config.toml
n_layer = 8
d_model = 160
n_head = 2
n_kv_head = 2
head_dim = 64
d_mlp = 640
vocab_size = 1024
activation = "swiglu"
norm = "rmsnorm"
norm_place = "out"
norm_eps = 1e-05
positions = "rope"
rope_base = 8760.0
rope_fraction = 1.0
qk_norm = true
attn_scale = 0.125
bias = "none"
tie_embeddings = false
parallel_block = false
init = "normal"
init_std_qkv = 0.0361
init_std_o = 0.00903
init_std_up = 0.0361
init_std_down = 0.00903
init_out_by_depth = true
optimizer = "soap_variant"
lr = 0.00573
beta1 = 0.95
beta2 = 0.95
weight_decay = 0.05
lr_head = 0.0101
warmup_steps = 32
schedule = "wsd"
decay_fraction = 1.0
decay_shape = "sqrt"
final_lr_fraction = 0.0
batch_tokens = 65536
seq_len = 512
doc_mask = true
train_tokens = 173100000
steps = 2642
dataset = "wikipedia_en"
Each number is 500 + 40 x the weight over its row's rms, rounded and kept within 0 to 999. Layers, rows and columns count from 0. Numbers have three digits each. The size before them is the row's rms in percent of the matrix's.

# layer 3 MLP up, 640x160, rms 0.11, rows 119-130, columns 80-159
105:516529496481495546506568513509489485498539473524502540469547472492404565489474448506528552543525540429619508510534471487526507633556499460433475529483490521519462435508536470486498473515543506559493551521486505510503548470495500504491385487
099:487453477433510442450376527411483475589471511509532527533471522487466473541494444491500552479482486556501454581548533618516542444576463536480535497518494471516498517490544518514458565470500493526509487442474467547526505472472433496519524492
104:571493485473389510507491456495457544542422522565491507375476460531474544515456516479450553527458464518495500559464463470529469506496492503500526417509470570454460532608506467480485545528473456504560547536497477535393447477501498475572488483
091:422411538529437525508480515502550498521484482497434497553509545473516506511433514501509452558589477532512528505490544551479461471556544529498474525484470528541531406433518536458554461480541450445534511438506449542504522443467467540461438513
093:519497430550559571495508523518458495434527559586422532537491560524501470532526463473501485475515514494502485560465465466481493563574439520529566535440473527420425510493482495513436488494524460556481455442502562494555534486560516519491441539
098:526508495484456443495551523502456516515532448562473472497494475524483544494474454527521452459548510482517524530531560565511508480515545532520481502511513546476555511435446529514575481487420411471546480489477555524524425570524467570547478541
095:460499562484442527515446494466550521515517503502563480502525497544538448527477423502524524457472416481502568550443505458545510569581489470473497506562535501534470477537473519447514532468505430533459503449400518560450532427531520579464469615
092:514546472543435531423513526474506542502476518524485522516466542452490485437480539490488540483579557508572487517552515543516479523507571497439472417472504549523569522572467482456462456497438547474510441465526453482523487577466516465547517441
108:535554561461539490572547497475503490536550533551496469453491561521519476532485546401554540550456515473543487519552490496491536588490517517508516548481506481504423571448527529542453470531515456530497412556510455490491510461467508521492520514
103:466479524525468540458436514527524495429488473451468510490487568464536433517563462501526522525489580453485508492540563414463559448499498510481509527536436487540513507470534468525441489492495430422489500428503561507520509483438600472442515551
098:480529588506410553464504570503453512551591535519523485503529545480428576556456476459499480502476534486489503491495499498499540468476506511440421525503523504527487509473480490512451516462605517522432539487515454429540567476515479528566370473
107:476537432460503524479448498564605485474500481512557471521479538478466541529462517471532592552534526559577505453367478498547485452509491533478501457499553522517463435464503478479405543438487498524518513518510519508501506523476447521590514456
# layer 3 MLP down (transposed), 640x160, rms 0.101, rows 119-130, columns 80-159
097:537526515494518516519461489463525570509463448526488561459506468526412576577529433506512505466479540476447468430468493506478506440498536487497532548463597539497469441550535425519493516376461454489492538482508517464495467480525438465461521481
093:514552458470516511438519461580438510503539452506453525547480382540497480479470444480497474539555515490503536471474553540469519479436478401548490527450517499489532513487557516530481533515458430505484468478454492488446511530480509468510537473
106:496551535498447536468501416476535511522411503484455583538477486503431491531565474452420496511488496484468489578517524536477513532558509465481476535485564484515486493519441553519475533519483581484509505606520447485480476507560502510407538576
093:537470488462492502499555505505500523516560515511478533509492514479505543472492441524542508504509509456434491496511484594547573517545490482487481414494593540445461565587512434547475461491469593519502476434498504523524540575520476441525518430
087:479498530478494562515482422443485489521536517431477525499502510399522564467472481527495504545523526551537566580519525549462498422518499401527500546450538458539484490526479522514527444488499452552498508530440469502501487481457424474501535508
098:487518524526519462548537466522465489432531443440571542423503562484513474561506533453501553500570523527582542570522481478453436495531480473519508544536475536516516450476493516519516507516517510484443501529493488510566524561477577559503599444
104:490506528518526505529537498468498491530527502467539476480508510508506528466511527491448442481499503553566413470527505541530477451411480447426601411498413472505566519534570535509527460588499515441530469522523491503549445524504522442548530495
091:542568505532490523438484485568535435524511503506500510476475456544495445550464440546526457574522530462469476553474562482449494476561455528517544559512494485542475523463471487481497501495555450492521551451415574466485465487443416508524463520
100:525530486464454543490478478474512423503587533569431469523497519462502482510546520480490537462502492517539466484417492523599506571488456482451468529540557601504553535501507540471490458565546602454559484506492469450531474473420464523533496475
103:541461546598474527534466457566448546515547513555526467489511447444498482504513482490515457539499521511462502552554442515576500530553478585475521558490540472447451544492535520482575499469508567502531546454477515508537469500463487519512476574
089:512464560495484538579400450569523480521476445479500505492559466492450487529455489497513539541491488452574518535465501535506514544595518560527480535464470521506400532447556476519457462367569493440464493448526495489462525548485496489488472489
104:488567538546463508516455510486473515444512511487478557502502493517483496450481524451530510540501484559468536559478531532514521493578541466482529557461516479508528489536558544547444478496523464528439547491425509478513534505512489514506470536
# layer 3 MLP gate, 640x160, rms 0.112, rows 120-130, columns 80-159
106:514466426537572497498505488501471488510498537560491502528498577431512480524575497446561502551511497519451488526548511481566527444525471586539475480520537605513509463515534418434483482422516505505494505441534414498520476439478461556497540477
102:464527456498496481535517591516559508441546455594482466525476505476568547478465490540543483519569450492490498424532513582528440478468441500538532522506462534512491509464573532479468411524487574531445498489512544484589498490482426538534488453
091:513449495500511584495472457486466497491487445487480512507525502526473519484529505554472491560521509460466488529495563535516525521469507427485499441499525461522585596470535507502504504480494486490505537465499514497510478491630488472535470412
102:451518502486475555501451488510454532529518421482473518507463478428509521472440521518535516599577478514551501502462489524493487468508539506558475499491554528526531552511533490470617468505496517465497546522464437491505538538403491582486502447
094:476563548532555468537431433538576474547511573512551461500489514514509499553515532490552488576508441486550538555513434463519425505503408505438506521481532517571466503505579487479437542470524522537505527508528456508473509584589512475491517564
099:471559505473504489465481524468531483472523483486512436513441476528505596464516448458502397556507521510457522531449535544537523495480492537464538503503528557482460478495533585527488491513474412453461471467553537479526496466528522493530509454
094:557541539477483529517467464506518537474518505519463513496543521454528501512468407457527487533541534440443457458460511580482563480566473496566546547570527511480515464424511448508584473562481522535481489458399469510467478457518441489502503463
100:520486522493501452523469517428508544545522499567498501448543508464495499413482423427479543490506476493508568490494550508464491500530499535520487558533542464489401513469613509504426517528482528559557448505482491530493534535510488414400487492
106:518516518523513490515468515490449568478549555517504411511443514454565522495471440532495447572510544511498509485553520472542452485540479495587508573551524538494537562530466511481525475481489459470529504499483457500527523410507512402467493637
095:532506458475519435552521463485548492495508476405454507539531417494559432515476508512559516449476408498519477529500458509491531435524450487483525511467465534437448449456546511480493488576586476504557447449492532478501531548469499506454591498
107:511479441495528509423484482450578504574490461502489504530508544489536525493493456492542586502464507484487487441569521525470538519477495560503518440484453532489490498471495485531404506580535471548452495411514568502536447496427410529534502442